From a checkpoint of a small transformer trained on Wikipedia.
Architecture: RMSNorm before each block, rotary positions, no biases in attention or MLP, untied embeddings.
Each number is 128 + 24 x the weight over its row's rms, rounded and kept within 0 to 255. Layers, rows and columns count from 0. Numbers have three digits each. The size before them is the row's rms in percent of the matrix's.

# layer 8 MLP gate, 512x128, rms 0.117, rows 51-159, columns 0-127
105:142097139127133110131103133107116133120119164116143108177109147106089119123122113147139113103154115144146118112139133153158150116109093125198116123093193121132150127117133124121175124129143115140109143165142122158110136114128105152112134149131111093147118115131121109101142095162120117075184095115156159143192143100148161094125151097095095160123134099118129128184154156080136099132146
102:158153146112106125122121110074190120141123139114105193159144145156130166164145157145121111154133063132139133074143153119117110156148184159137105147103149153160142160145104122136141135129112133155141151134107141127160174136078113154109097088114158084117127133164117132088140121105138102130117127155132167118152168122136136106106125104150141111119132119168126136127150131135163150143128
098:123135138136132064095150155094147181164135134125138111131118121120129113108113161134130122141111110176130185113144101114099093114133133156121115126165127156151111142141134111145111111087131138132142093144147135101160149148148124137125152072149139105126159095089168114107146087155165116151181144160124141113155079119123111168153074147152163113095151127145153106095151124140134113133137
114:074136090159119072125096147146138157104102083110123121133112114111175157091080145135105173105104115141106161141080169148139137123120110083130131147096144110095082106130130128147124124088113139095083158133103083142139128123107143133116138149103159139111137179129098130132113089136111140156108131131112148119120131123161108154103142138129115149149115154079113142110152136156089118101131
103:168162145122138122083129090066138128122120153084137133111141122134161105163124138163132164112098123155080162123137145114113141137109150125167177099132199143094170146113093138098123142130105132141165113126117120110128152080123134119107136136116101118140138124131166145168149134112136117128147121142123118131112183112157139134132141133121129118106128124119108106064124162194128161160138
120:133141119108118111162161117089122151148087126175106107069120093159154148100136119104151153109175111128096090135107151100115159120144102120135113115111129158097138127087164130145134151149123163077126106108097157123162107140118146145156119115140140119131135159110109180111096107138118176149127092129105147147113176133082124100137160119136160147153115157165146151088107159119137139131136
092:144167150114113091115179128131126095153090108113150144103103120137191131079104108133119173136065125106141171156140140102121126131130125154108111139120107130108128176128126178158116105113098100119136124171117168138117131080132102117105143158129114148119124112129130126072120128144115075127119125138115103069123105166081122123103151113130143127139143110120102110155165118108136111154154
100:129105164134151128090119156132085135098078131108144126117141138150118063140141145131156148080138160103110169128131112123127136118115156136090149090157134127131140148100121110127108099132171130150105137189132114099134124138173123114114094179174151150100163117152142139136100154168159134144172086120085154134127116129116117142141145136129113140143145148083140073109128161138127161144134
093:098121121121144091151108174173096095110136163163128161123143086131093128153137115088118146143124128116141133081140162137115140109087122120113126130134066106101143174134131091123107154075121108112141121118082150115158129104123118142114150155129141093136170118128100077107126123109141123122135094133087129141133100135136126134069176160114166128132077160142123144110146128161111118123104
112:105108121107145141094142120156087110119080123115137137182172129093130126096124132118176131090160116123114147130123116171113118111100169152110090131136139176137170155139127146125133113119116108117124145108120137087145128111093117131135152144082128146150159187127095113122075158156102134167138116115127126138124110091130179133136125113148108124094129097109138128102126119140187089178105
108:116127136098145099152123146104157095179121143115110151128129078114146121146122106091118082137123072056122129116117123132095142165103120130127127094063127122135138116100125116122140126116084110130154108119149118118125114174112137099128111134162157102126096168128119125142125087181111149136116164146128135110124127136150119102146151101116189128146106084143123069126130147126144091097115
109:151128085173120134136161122129125157182139162124124142120149150114126128144175120136100129086173137123128161124104111083138113194195157114155124103134145149133146125104142153106123126172088142126141144157150113130144165144107120114178137133125128117139154121164132163148170123133107136162150128102099088157159122147178167112088125113138137140117120119123128099160142159100150137136114
098:162181142124150098125121157135104110153114111125134132115161120129157091102110122100145083129123131165139136079145159121156177144096119128148105129114118141118129111152116129168132123092128128122108107142126122144130107121095087124113139177156138143098111123145083107127181121160064143118116114133162150107123082136140131113126141074118123133097197150115127138090123115130076157116166
099:182077149121120106121135109120137100081114110105148131142150095147107134156135105127115134100078121146117112145112109145127168130130070168096099102121126112132099135149110177168176178141148119127140113124179118114123119133170118130138119087097105133089127137102110124116097100156091124153171192120129081121123096129138130133109118155125104138113095146159133131139149104143128147148121
103:107113142094126143124109127128136098151129135139137128139170117137125120172124099140156174117153119148112150075137154076116135123123096126097098142113171164130129111104134103139140140133135136101126108076170132132142105093099138104142107153100160138164178124185093151141175116118168154132117121116116184134115116135114106144119137115154107096157155090153143156163138078126110089156135
096:145109077172093124120132130122154118102143157121120197121126143127165114104133111116116160110112162181072151082123155114106112122128136104151141129097135147097159099132129100115098150121118189079110135172132120093130121113143141145150159128138117143155080089116143111142155130128154138131160139149124166142124145117134125183131095112093110082149108102146105102111134116144127152128130
092:101119120130132138115117111123145084100152127103100189106172140166101091110106097122150135114129100093134134158068100129122111129187136134116126139113135145141114106069134178131140124147108134129094090155146148155136169161116129130142124129123141128138123097119104105108129151116128156130111107158148161109167118134088166138143177110124166143161098111108111126165121135189109152145120
095:138154096096124109122065119128087101123132129117119121099123110159152132143094141124158116143140124115142134134127112169099156196140128091132133141129145114106162126089109138105090075159111122142146079120121144092144165129134117098108124085150157131152086146110111159130125138108127142136131088121135127126155138143123151091135162098163134128133085111094086116124120118144212121128156
103:125142103134118132174117127156124128137142104135151101116139121114099131108109104154123146130082110112141076083112094143131090166117152172111087103130139101125168115143129123121137134162142139132109182101125106137167111141125125151099159154190137118113116178131110141099103130089152191101142117118134161119089121177144128167130127122130145135096116154142160115089170116147117156131161
104:093158147162156179148110134151156107113190118121111137085142125127126160134084112085128104157139113194142137142128100119107116138132158114071106123124117122112131129141088129100100128148147153091122119102149129122122127157121120160119108109154154157137144084122115115150140099108170122109140144141108165115109111148100115167139098082154091143158113112139126160089137079137122143093151
106:163141104137161113134136138160103142064123098083185104098128133112126074126092125130111122127109142119168141136132131121143153164126119156124125156132166136145143117118137115117174092148144125134116132092118163158160161128156114123109136134140125101163185176094148143113158088104128158147149105140116153150128132085103111170086153172135161109137158127155139113090116141118148111144130
116:124117143065110126145126116124115127135131168131107143129139083102160126144130105131145111124179127159136126115143103155191134131147129159162105100096158138113151170109098133143163138182104112109100145108150122119097129120100124137125122184113127098110134125161136135166120086120138111161159138153107128171130155133116113122164178113156110142094072142109096105143118160166153112123102
097:112152141127128108163113167135112131164140117145111135129177124131073134163183078139102131132118129092152141121135091103114099124089150130126144132151147140170137144087130148127090137111136165112148085092108152121123166113151126115176122144142109131182132080154140098125129130093112121073119134155111107110141118130129080135095124126156138158162116152073162118106155141116118124101133
102:114106094092131159164119104129148093141135127131149117104118141117095115127111149114122110195118130101143164122100136148127137149131126109146133142125123108152116127181151106105156128134129167191186145117146139169108124154139110151150139135168143136138108166109102131163136163112134183115077154113150130151146168155169136135139125084118110145143086140084103111118158165155136105119110
106:103154137117153116116150155131130163123158148145137100059089124132142155082129140137121134096187108111086108151125143098137117138167123118157143143080132116126141135141139147126079138140154118107126067088128110179116122168122136147151122155143142134115148146135102117103142078170151151120149127116162130125124134089155111098111161134125146141107146148107107098135092106092186121109133
099:149142125135116138098100147102154091101104184169122126175130135146129105129105128124140158103121074136116107134114148134160111148116141149126165178083110153112099108163102116163119138156153129131120135146092130141148174119108112105147141144112077130102179123151123101099157115122144168155152133161145158132116108141130075146091147106174162077088127131125098119116127133118135118148114
104:134134134128128119108102153135075127188155165090109173088142103091105147149098149116104127159155132137152152086129094131098161121096100152138130123127096153107132131139143126133065140121148134158113125114160139161111179103166145163093119125152092083121150136150126118136136098152104135131119114096070141106088108099132128139140126127129090097146096118105143107109108131112154144153115
098:120118148100104102098129114146164130158132099095126147160153125133133146079109153116089192111104162111124112135109115137147113105114139080155121087150105093102132136124154095148131138076121130141133122127165076106137095093101143125134174121063166105142103153128137180123132110111133118115149142110127083126146091105135128104114145143128139130113117142146125103173157120171108125123088
119:133094123154124135149120119188150120140150126119109104133149149143147135099169109143107110195102111128129114104083194117137115138136108105121134161134127162128110140108096142157092149148141161095125141166118105140146129136120147138099146162126123098091137155133156118120099088142077132145124147152120138180135127177147144073152128136090148131163109142116066120115087121139129115114138
098:107129119140146095109103124141069098114121161143099108133153142124145142141097084140122164136108089137094148150130085144170103115123119170092110120134114118148120118096131144155146105109077141153098127143130119077121161122134158170145122168119107072183116113125140132118104110102124154093153126097108126105141111102100111137133184133119133100138121132105108143123114122183104154157168
088:177178128168115101140113103109130124157124142141108098144136118120079109145142117122119096145153143134129168152086128131090144135158098158129108108123127156146134127116113157130153127147104141130136105115199133186126160119087101145168119105159156150111114087111121142111164136097172132155110163120118122101101145110094119149137093094147123118102126145100105147085164094133138165111145
102:124115087102150083124083162133086128157121117137144108125104113167128157129171121121135093121103094124101151138108109078129095114167152078157145130178143138109128125103150121123158121111125113144133110096128114125111088117162127097152111110123143113114098148180172149128107078134142140109150116145132162145146080122159150151146149137134128138088173140104142127152156070112107109121116
093:140135149120127152100127101129105140112136120095141113162084106133141136170127099161131130133144132106136188100086132152105166127142147095119122154093102080143112112158107084103077129107143121155103132077120112135147118154132162194139120114115133113094125133130137080057166124113162151126117113115109132121101134142179112126151162166094111136141104158134105124145131116118132119138148
097:150159113102095118166125104125091110087145122150141117160141139141132116133126112111115118141090112159109152133166187099112137136131078120089079143127093127077102090144136105122067112142153132135110112108116112134156140112110160163161141141129144184120159124067123131164117092124116141100097106121134156128125187146133113126150145145131113159142110147150143128086137116138111169121125
101:152160155104143116159113169146130173139170114137104081125135113116087154118083117128086134150131125154165108130127080123144132131106095131136101073127085152143136171114129120142138146171112144121096119082166145103138151113153111125152129144111131105125139136135164144151150107137146152077167118125143096091163132117107140088109105082192133110167119125138123121120122131137141122091130
097:153117109110157164117117129133147106163124114124125130131151143167118121155111118106126128110150150085155108156134144127092117154134098182146170120170112172139149150154136148141135144115144175087138122143123160149106116122131125148107126151130133160118091117127199131127114180137126120160107105166108096069130091128078161186161157167131131132120131164127135138128144114104119143168127
095:101087131125120169140158125121144114130095118137106093118080105146082113128135141167148142113145112134163105132164140137055100140123135113138131087141139126134106094169121140153144133133149162079155157148125088106098080140164109127137113130124159122148097129119101123086086175103126158083152134140138116132100107136104152096174124115151103130140092164135121159142134139116114149158143
096:112156110131103126128118114148153132129116104114150108166176129115135108153131169143120166143133149132087124118108109200132155140162139105115138105090154132118058125138129125113108160101140134139091138117130153108113135134114145075155126131166140118128155134126095171169108138099100134138137146115137145140155155128111138160143114159140191162169129083157094117153104126144163080123160
094:119147126109133129118127100107129125164151105127126144128128105076133112137114135097159125096128162113122141132104096107173160129137123142124162103135163132127145122158167104107147121121081148104109142178143097142139126161121192125111148136093125082131102087117127110163145157098064129120173098154136118103116111108115115189135145064068110110129089129121133130126144116130129107120144
101:132129113106126100172121102120124097137124108121103140120133117127130168109162123126172145114145108159120151131159126134144084159117146138071119178165141144166147115116153157101093123136104126150145128137118177118103132125133108098097118138101127115175148121127177091101163109121170110151161149152113157150076149152161139147123140108136102098162105157136163149121096084144105105156165
091:141130083173073124154130094162115108134122103127137147110142117087121155169125111131135139125084130121114117121095116134124136095152142155130093093134148154143140130112147135128142174127109102149129111108148084130189144137069155084160105128108152111133153126114167116131128130121130122147094155112127103129121137127118111133145140125128133105191125150113082128053138143129130151117201
097:177124148108147091156118131130131136109164097099107118146142147179170143146103147151094118149130099106140095131120124093105116100116134163137128115092166086176126129091172114137115125065126132208154111121135128122125116139123115127124140115148119114111133133105173149127130147082171100110155110105142102106103150091129126134138168140100129127140097115082136133133123161135079124134131
099:126139126116170114100078155073142137133144105121131132131142152139124171165118176132053124157136152171115126152088116178137133141120124131118115081115167200127133120135141143097110124103175143124098134176126165143166141174128156123146140115123085135134123148120142139132073125151159127123124081136161119132104142121129117135130137092105104144101116111104116137158142117139116128138122
098:157146093137159157095146112162120100109140086107128093113182125149098139136140144165144108055143126125116163161136164135126131139109125113119149144191165130126112100153114151183105146182116113114114099143189115141147110116101089126103135127070118156141132131130130136131144155108138144142118107112153143121135140163118133116141129125114131166153083133183111110119140130143132128111099
103:116132167104125081109139125115142137108129146117121135135151155142121106131145139123105111132136089161122135149118153112122152179120111186119164101151137131118131176151155111145115156139160117165117139121144137163128161131097093103099133192159112177087146128147143144137126215106116149088166101123132160114140116127114115116149114087148121135097100128109129084129116132181137128102123
093:128106088150149122118136134122128104138112142123157111124148144131130103135109109137148134146152141108150122118119113138137182158129102109081142140095107106087101109139127164109154162172070150116121140140138134156140134127157083137096127153126119133112083113105073111110121155150115165114102149053124178127147130130121121140117069125140108120162144179125102141108143090158127174139166
100:143084086118069129070118126153120104113132116156119152142138137103100155139155126115128155164134125120117100126080139083129119134139107111150133149153134116163156164126092159170143132125092126121137131136098131122149138154120146115135143137094114163107102147131114130126160117135128143112142118117090082095169147094128154095149127138196173124114103149115055094094146112137122157127142
102:098118154106107134101140086132141117149097162136121147106157165116140106072105137113132150138094126125136193109108163120127116103135115106146101125096142110153145136174150136151115128158117122170132136100062153112115109134121102125151137163163125167149145165096109153126114197129173173124121123094148112103110101133171158126128152125133120129146100101098116110109098152129121151147132
085:132155099141081168106153129107089119153103145137130127119095121092145144115089080150134123102144126149084108140156119105129149132151094107167121153163136092091106128115134100159108149129133124083134097083133140119156139170128133138098127095114092122156171115142147148147121116128136174100148128097141113156107150099122161096170104101125186115128116092158114135102121169157130129153110
101:148144118146094159123140099136142126115120134106079122131134130138152100102128119146103135161152131154123104130092108142154160125116139112133108145136179118124067139115159148175104171163125179150121108122118109119133099160125157137120159129084118118161133140168122167170132142168123089127155130135122068130143134126144111118137158088098137128126080127159153077112107164119178135163113
098:117139086160128138094133190146126115101098124104145131113079102120134113130177146139138135099112118119170137117104122079135125128160120122148118126155123122139113113136128135164153115088146132135094123145155142130149158132138097153111099106166104129123058150098130111137145130071133153141153147148071108129122068093103128097136115094135099128121128117139139105166123126185125156153167
103:137137163101106127122128136151092134145134136126143106140138104138080126138106107137114107139123124149081124107140094135115143132104109159104121101093096142142125124110121108131123087138165097147107161138113074184118109135119102157138090145162178125151097150139108175083137123161131112128154108124118159108084120139138138138142130121114137112174142062089118146142194103136140099086158
106:106115099124185134119133125124091094107165101167169146119111135106119110095128107139099161136168124084134177125133169143115130118181162103156149123093125145154153110093145138102122129163105158111141103102103092155133113170129140106133156159166146100145098132148132130137132102161145114093154074155112127128162163139152144154126108134124142118170120132124135092159094113100109120117119
098:127124105131143103122140129166090143147117137089156122130084144124116132128155140172140141115176129094117142122106096103143198116138143158140129152092178116131103179140141129157127131099121132126119112143126129134127119099167179130144094105129128149096152141162149141101149109156152125129189115128149085149122145134094122114158117140115167146083146126078127081123101099161121172117144
096:165172166120099135112084090102139128148106137150148124088087119137152064134087116138144143131156093109162095129104140128122124171169136102119070126136157128139146121144127144122127137128100143117092149099122151105131084101140135140110136147160100099110115122127125144141090128105088139139110132127075101118123098109138112131136126173128120168134122138166144155157131197131131157155159
100:129107123082133165131146093097107142138143110084141105154117153181131117170130121155134150092132156114121113122130116157143129093113143140097156104125152151133082140150137108104151106096140100087127118089127129101113109118167149120121067128124122162122097118135137097118097075130116146128112152164103157115169077132119121106111133097176144142116110141109171084152135151148123181131138
105:161145110122136083134111124159093151117111135136164156134127158107185167136133164152165124141129101134128120104136123090104136107177152123108125111122156113109108164096142125144135123118148156110125076091100115179126150133112107101178111114113146171124135107185168173110133136138119150114187097110147146094122166129178122141144120103144137137116158167129143141132132136128135110107097
095:179140140117100112107103137120130114159143134143135145169122132134180080116167160113145153119110120091119125125156180117155159116107098138130121073075137103119147110144175150085111074129148109130111146143105135155155107146107122128112139154128148085162100160119088150169153166143147112147120138164124126110136104111087116115159127138109105143135125150119147138141132101128102106077107
095:097130169133126128119151124113139151144160142157144119114141116122126152111118139118162131104109111161157122127110148121135161116124065126145157117076135134084126131127159134114164140116156137116121145137120115078135111116123153130136109094157138109189135140111152143163159093142148144141144118126131157133138094168095142161151170072185127101103113076107163128133137125166184074129128
097:156125118121124082112105149113149096122132106124133116111128145126134109100135155101102145092131122197129159128131121140117135106181163118138171116175153122126147159116122132069145130111107134088129134149050095154104163108168145120114137144150138127120125106149120120187147145113165092128132136103083116166110145109114187150110128157138131120127154125098087123115129142143119110162131
097:089142095159137142111165105086144125091120102174101114131108103165149095079136121085104179140139130110090129136111156106142149079141158106100130138122102115109142104159123123128142135108145146135133155149075130137133122134155122191102150126132142111116105119118107132135110079158108116107099115167102128131120110185131088126131142123087139164155095096135075129136144139101119114129126
092:146142136140124090078134131153147150173141131141126163188161118140104099140102135134097145137090113124118102143148158118150103127093107164123109084150097145116102103086145066130108109132142088178088148134108142138133157096174129151133124172109122124133140130123115132120137143124109155138157138129147103139134130098106103111109131143158152137126132098157136116100119150191065112110101
103:124119133070114130130144176115106087158154123140114146112128095118114096096075132132115110129106093092090154125171156126146107095125148110151140156130147113138118081122140140115114142133130171081104147113118163127154124128121137163133130144140117124084158142087117117151100134136175117153078171117141138126135130121165114133071126148145170130101115082109098135106115159108166110144100
092:147116153132117101135167126162160114094084155152144119128137145146118079150139128176123121107138132144137107107101128111210141151130159147119062146127121088149133132133077097104159143136122138148137117121145143138163154142158134131095101107146169120147156125117097109133131104109109110110151124086183177143139132138126117117085148122164134126090096143129128115122112148172092141152117
103:087143113111120142129105134084148128147173123098132133127112106093145124103157162136149127122144130092138105137125148113153090130164067104102105127094147112137123142108073120122088147133135146128161097025139106085151098102142134098110128141174154133114120127142152118107104117130131103144135148150132108107153122099118129158187117147140160168113101116122142150120127102118133116102115
104:094152137146134116135120109139156125121121107150126092074132158123090121111090109123071125151152133104116122144118087127124129120149130164136136117156133138139157149161130133156198113107098152118123112147113142131160172118128123175183102150131074091103105135109064122113135107164134178107144157127122104120152122088132149131130123131150147118148112073104115139098147128098148127091118
109:108146114088135125101129065115129111107108167133118085110192098115107113134111114104116146140103130116083086174154140125143077151116151139165105120132150099162127138140100156125104114126134181139087139117140130150142117108065096148156120135120145109147140079140124138141114132110143149089140130153113103111125118119158122120155131139091131153180133126094153083160131117110103146120157
099:176102162128111149138124172130091129158097155165126067156120131129121096100128124111147091106167135106147143133109171131118131124145126073115154170107141141116138113126104114143150143182107142131117100118080171163134155132125177166123097141150093139123165117107101121127134138148124118139129130130161128150109108109145129141143163101171105123103164133153167117123097176146158129116156
109:173160116139148123063132147157142159128108108141106113116139159103118159151114164172123136096104112090147159126096101120092103114123157109099162122164111132095135126147145132141189104131094139146106117174137109138143105139138092109143151144162156113111135118139111107147142132144128141150138123105140124149107148142088153082136128131131137119055114144141085088148158155173126151143103
098:162129145105184111172135099171122108131128095098090134109098176165110138135136130181091111122134139142121112127130132112131134147099126159135148131150149097114124138145113135174100089122170150119089093138087092153114145130131089120118133048102132162119112111159131132117126138119142096097093116097134152112138132111141120146147124126105167103145110112152120081116128134158128097172156
098:123130125136137136136120150165128143061107127090128102119120107144138082124143158100085077095074097153127154102128117115133113142094113108151121093132170126122148121141107118132151122157147144121129150145135114103105097089096133144145143132165151152080138124113153089164139156109191167080155149115125134116163119140140157144144119127124118158109141172126162067139149115134115148127123
098:176151108148074116109090143126183097184117148138117119164160158160105143124090156106129162127109164134096100124101155134066110152135104149149117104092114125103129151148110130136136138110156114094085141148134082132148143120137099138136160153127161151138136111120106140086139108111108122117121101124133150123113117149078110122136164126105185121101130112141084110153123158137105112142111
098:146113090167142153094143167094139117155164155140114138161118152147095118146125128167117127119200120142116168098083160141115082137132142131129083127139145107146091157158122144150135105140145138165102096092102152156155127144114108140125138150130121121174122111100165125098164171123126137122146110134121177123088131111152119133096118113117156163172115106134162133110139129092134115151093
095:145165104169128136149119086156141131115086133162148154139113128101146132094142137104127143122157144153078132110106121124125141135101101145149127125180155113122106089131139117148120149121151190133133150089149142119116135116096120164142106106145106112141087145131172144136149112117146106106155163130116147137188166118128070145129125128132111136121065125175112075136139113067119146111128
097:093140117151139122137132113154159106154130158115104159128086160160125166099161156116125132096154104131136145117130080136143133139134169116135101117176158122097122123090072171158115107135106145121154115154089142138168125189141112117122139102134139145140165137142129173139171150135126137124139152128121149155152131077149173112098131126144164136115122110141110173120135155133190144122097
097:105138098123112136077123118115093107135077089139159066141145117122141109157154122128101122129153173137090103102132142131122113125107193142131111104156168161145111107143123139119139122119105102155139113110113148134156116171125140115145099162135107127159128129154112139131099116120128134144122098109134133132173140153122128123070157142142173110149106141109100194079168146150136143151173
097:105179141140122133141119153109118118133089131081176136182120135110157130119148101140102151093117122124129090119105134116141128174157150125156117133123157156113134102136125150153105134149175116143122146152148136097132128109132124093155077109134106094092158133114109125116139151127097157122139143161137159105141168094138147099142124178153189145118122187129173130145088132116118136130072
103:150171123120075164118112107111161134116099167104119124106140146133102125150112142146163144106115150105084137081134114139151106110135146069109148101103163123092122128138094137123083127154146081125085112140180099093131173124165147135149079104149115119125113150138119153119073181095164118111143116148143135151148127117144116134138139101123142114141091123123112085136118132115104148145147
108:137125135147101104130131163110124110129141101112180137139110136107153139151130131099094152158092103113123117136097154166092138139127105145171144128156110116091117125168124170122152144145114140147136126144098109152119144180133143144151113149136112109119110117125128066162135150149125152057096157123118129139140117113169126144106144138122110121108134113133092087052126106189165174130131
103:132138145145118155136120102093102123143089137138111155112142155131199142118135081101118108106135085162091152123087134128148132156119145120156123142116149118169124078138138178146118144151102117162120150116106124146162078167088140125103105149173120115112132127110092124132132118130124170153148116156100145143128175138129127155076148107125103165181139105168119144130137106121157153111129
090:118071136143143135107130124070092126134144117165100190124122162119155088187123147120119120102109134125131155109064073094160113150138091144136149085107113132154130135135120138132105171119136111105125096139120113110115154089169098135132130107148130112166088120115138095170120167123120117102169116125150151136141085121134115124140113160135136080146113117105154147109106123117132140149135
099:121135126066110108115143168061178115118111119122120117176140153125118134126115134100104145122107132107088126156128108111153134113101126121094128143126082125109138105112109105154127139124148133108076128139159149106143121134143129134113096177085132100110134139133132108108101130142178099151127121167139157081066090139110096134136184144115114093133104118157132123166112139128147076128104
097:150151093166100123160167080136154071122098130143142116151122167126097110159171141104137147138135110120125151149137140162116132129122128128126158140145132106131159139168128146136113154141127107143139095153141163140143107146140135124166128121150144121109157159164143129115115151127125112144112144139123121161115130080151079177140166129130167092093147126089122146077154191096156083159120
098:145084123138102158118133100093150086113113117120104147094125100145128139113121135134093138129100125150116082139133156101129136113101122137119120103142086145123124151094136113122134107137174135085085109146156134128175181119159154152103129155107114123120159148119145110118180128148130131113141111108142089132134067082136104178150091141123101141177110179119130088120123143144133137072132
094:087096098104107147134092138095156094132107129151147169143148140148119105126137117113150116136156127107131132107139103168107143101114120102130101130140123186133111100128077160129196143151136080083106132108116141098136111127099134153131066135128110148151098146166165101117111158151105135108115160146155160131144139095139130126116119138162119159135168153150135173147162112104131146094120
098:153159113139122121139165105152130162105119083148127123147102163140103119139122132113113099117111106159140120181152142137144094135120110120098141087130108140128148143145120171127121139186150144143097106128095118119113140104101149123129139207146099084154135142122103116123140176137080174130110132158126127117134140133140117156114165145137127090164161170132088116103122113114136125052147
091:145101118136141096123135149123154132123185096076111152112133181085160114079113120107108114125120098132171116070164150142127096125128148135185097145097136094101137066122139150132140128158145185104152121105167142091107132111100115161110131148135096143144103133127148150117119097123155104141106115139122111136133135138146131115138063145086153123106136099134122100132132125109117144125122
096:136145085126114091132114154123161168096142135144127138148115117172129131152133126138146105155135140124068109143141109126171120069132158122154108134171104144117141125182144121180127101102099142170143094186126104146136150095119114127180077113115115124141140129122111129115080168139116115100183127121156126129124120105146148147137129128167147144132168109134103156098144122118117138171151
112:121149123136152122159120136179153180101153122110121116125109133105145128172162223113113103116118113114086123161146151146130136140148126109086154163092154117144112158085111149105123142150143106122158122134141117128113135157073128138161103119121147122148110123150125123135126134150119129139154141062120097137156151143086162111121163169137137139156131101084153103164129136159135146130122
091:127116119107139110124120156168139130091158113094103117148148151065145129136134128120119162154096114130147147131126154131138097167141135100153103083106119137136160145127151104112097099180099127128109184140087137166113131148145122148143156154084092147089141124099146148146124099147150133104117104109113093190157167117113106120125093101138135135122093149113125084124115154173122151166114
100:106139127138168128144098113123139152073137146102172151128135122107156140121127130112150136105122111167089104109173100049111125082171118142092141189149105128124101086109113137117133147145150086124108118099116114148103127124104133129145101145126168144123129112126132151149103124121158105100098116107119141126119179136081099175150111148138157126146149168074139145148121141125131143111108
095:106101108114133128170128118178088113115116113123118156123129122144123146163139131137145128107102090086118104129199128138138148113145114123139177120098102125153143085133117157124065106143162135109138135102139137135106141158142159155126168116098111098148129145124115143114107089132165152116110122184139137156174161170173156114105120128103095143161136120191130114126119128149137112118094
101:158140163133132114107121158127126127124155084127145120125148110167122093129119123138132134148110128123113140152157144128132150149074147130129137113099174183087102129158083118122163092203116146126113110121132167071170113127104146112087095167162109158156124144150098136133162130105119129125126121108154151165150129123114116152085105111130106189120117130101130123094128122180117121131122
099:153109134140134103115142161124105152146110117128114133124124112137152148101144098125142134119161100105102115095151111095093080145144179143070105130118133093180101151133097160117140181122110124150137125100143100106092125129141127137121103134163089125138151109190110146080075123128131136161173180106133132134142103087134131150075119144126144141118129132092124139143145113092144097145108
104:131168127123104121106140126103143147112147142153109144134143101149102148159128156106113143091088100127146127089145148093116149156129107055113171108163123096139140149109129133108151145108147121134138115142136192115155132176107093148169093059124145108142127114149154120118155128156130172128132151098132127117138119115174128109106104131120147169087148116128146128075099144118092105108110
105:127081149184126159122130125131142153132111102147117133119131131136136154171089103156136153093129110134135115098123081092159169127110139104180138136089192146087163131166146112145116102160073115114106124097126160142147105124113140120091164106137123116151138122133150118128141119113163152106102140118101140130149149174159127159106104135128130147106123107145068090112118152096110110131108
093:118109118124159115156127125088123116101124132155151163105114153127112139143142141138115137169093112149150186126157109143089112172178126165101104101104136093124151118110109120119137130130130106142200107122109136156107129096153103151077135107154099132136130097105122117089112117122147070095125113130155143195140083139089108121119156135151081130111129118123127148132158140131151170127132
098:110121141153142146133164146087159106131159115127126112135134080102111136119128139132098137123159127124127145159122123127135088143126112122076126139143111109118092108100101094088096082152125153139147115171154109124159138122122155174108150046116142114095161152140125115115100083148099126104121122143116147126086146131141135134159085141142138138136064122116107142101084122157119123097182
107:111127128103112103104122177152140162127161087119144103111170108152169110121141151087131147154129118090097144075074168109122151167094134129143140072129134111118146127105120133146137163132119164149149137117132119159131128168097122132137140137061137122106139123129087079101124157070161114136178144124137118138121141168090133148156128149127094139137118106141113124098127129118113140148146
094:111119133152085106087084102124086118121137161077166169116150132139093091089107135111162108131099093132128172148162108140175181135115149147137114094174145113130165120100087162109122154114113138107108104133130093107109121098105125168121187105153123126126139129140136100136151117116119136152125141125181157112155139120114116140097122127127136110132168113140102132121107130160158135098140
109:118123135148119185144118139111115111135146102065163124114114124149127146122174092091097126073107168155106124155092119106137126078096100144124084149129074140133117136108124101146154109145134110133135111134132124152067115136160100169145125125159147192146155141146156131127178145134129093109139125151136145090113103136121097129130112135140133147109149145140124083118122115115167161149112
104:141152122138140119130134086108131141181152096111160122119158179117139077127133125143094119103132128075149143118134107148139116129110132120147159105084186114130095099142139133132127139087140115092138144139175124149119108092129112150115132164138118125099102131104122109162104145167088151138135124160151153089105093145133128120104153088134129124154119122157120111172102128190083138132077
108:103124142132143105113130118141090141096148165158150116102126158116079135156150124125096103138139103108117140119135112125120072130118092157093156121123092115164137135148143074094110161117133160150151176137059154152122137115144127146134108164145153108158135132129107136101094140090135150159135155092125152132177174158091178109152144121145133151117126136129140136080114131116115132148095
101:096078122129128131147113126159144121133093106112124094135141103116142135164127190166119190086102103138124100135083145116119124118095162126130134087156116135130118193138128142116131151144162165130090124158090120149151075110101108093157104113114156101160109131165105125158143127163106128143128152126138104131142136091135158122148144158118120159146157140154119128094136096123136151111169
103:116068119154096103132127135131142136148138115125136181135120175140107124138124136097123136131111166149142132141134113169074105104111165178142141107160130157099109132148142152109124143107149097158091133129174148157125136111177175116149086143140089174168143125151119088113126152107111143162124119138142140096151106111126138104133138107131130138127131118104099114128132165115110071154188
096:119148098095119148103085121139101085108122120132130089142159111146112122142091126119091170146127094164129136116137100091111116166096105155133108135146129151093120099195134158118195085112131116156116175113126145117107130122112159165145166085120145137146121132116127172151088120118079131154128134111099139111107131136099132141155108109094111132119122144111142109135155104111160151142174
101:113114111163086073106147139103105103112138106131122123140145136175133134122124082156115133137126114120120080144127130074158138155094124145119092095164090119132148103168117081099101118155164107148151130175056129127124129124129123153143154156168133147157125146113082095144109164141139158144128123112130158116114110133135113090090161103117102133133131101154125136108095094148152117143112
099:127123136125108118149104107119155108126119092129163150149158099109090146139127150081121099124121089118109086167146144102102063167125135077157132097132135101151098139102166157170172143137092137126139137110123150132127116152110135120155096149125168117107118112115153094126119124188147113115172132105134140114140172128128173123140083114094120103119146102154135136076104104118140148116123
095:116076097130124124180063120129128117106158171137145133113122157119108149106154149118123138118068069152073118132148115107121125121174113135134098149130130122152106125156156101109125136171117153121127091073110083118125149125131129136177139124167133140122116140143098127149115088124104146125176112131165139145139159105123148171141153110126101136130116147072144114135133110104154141131153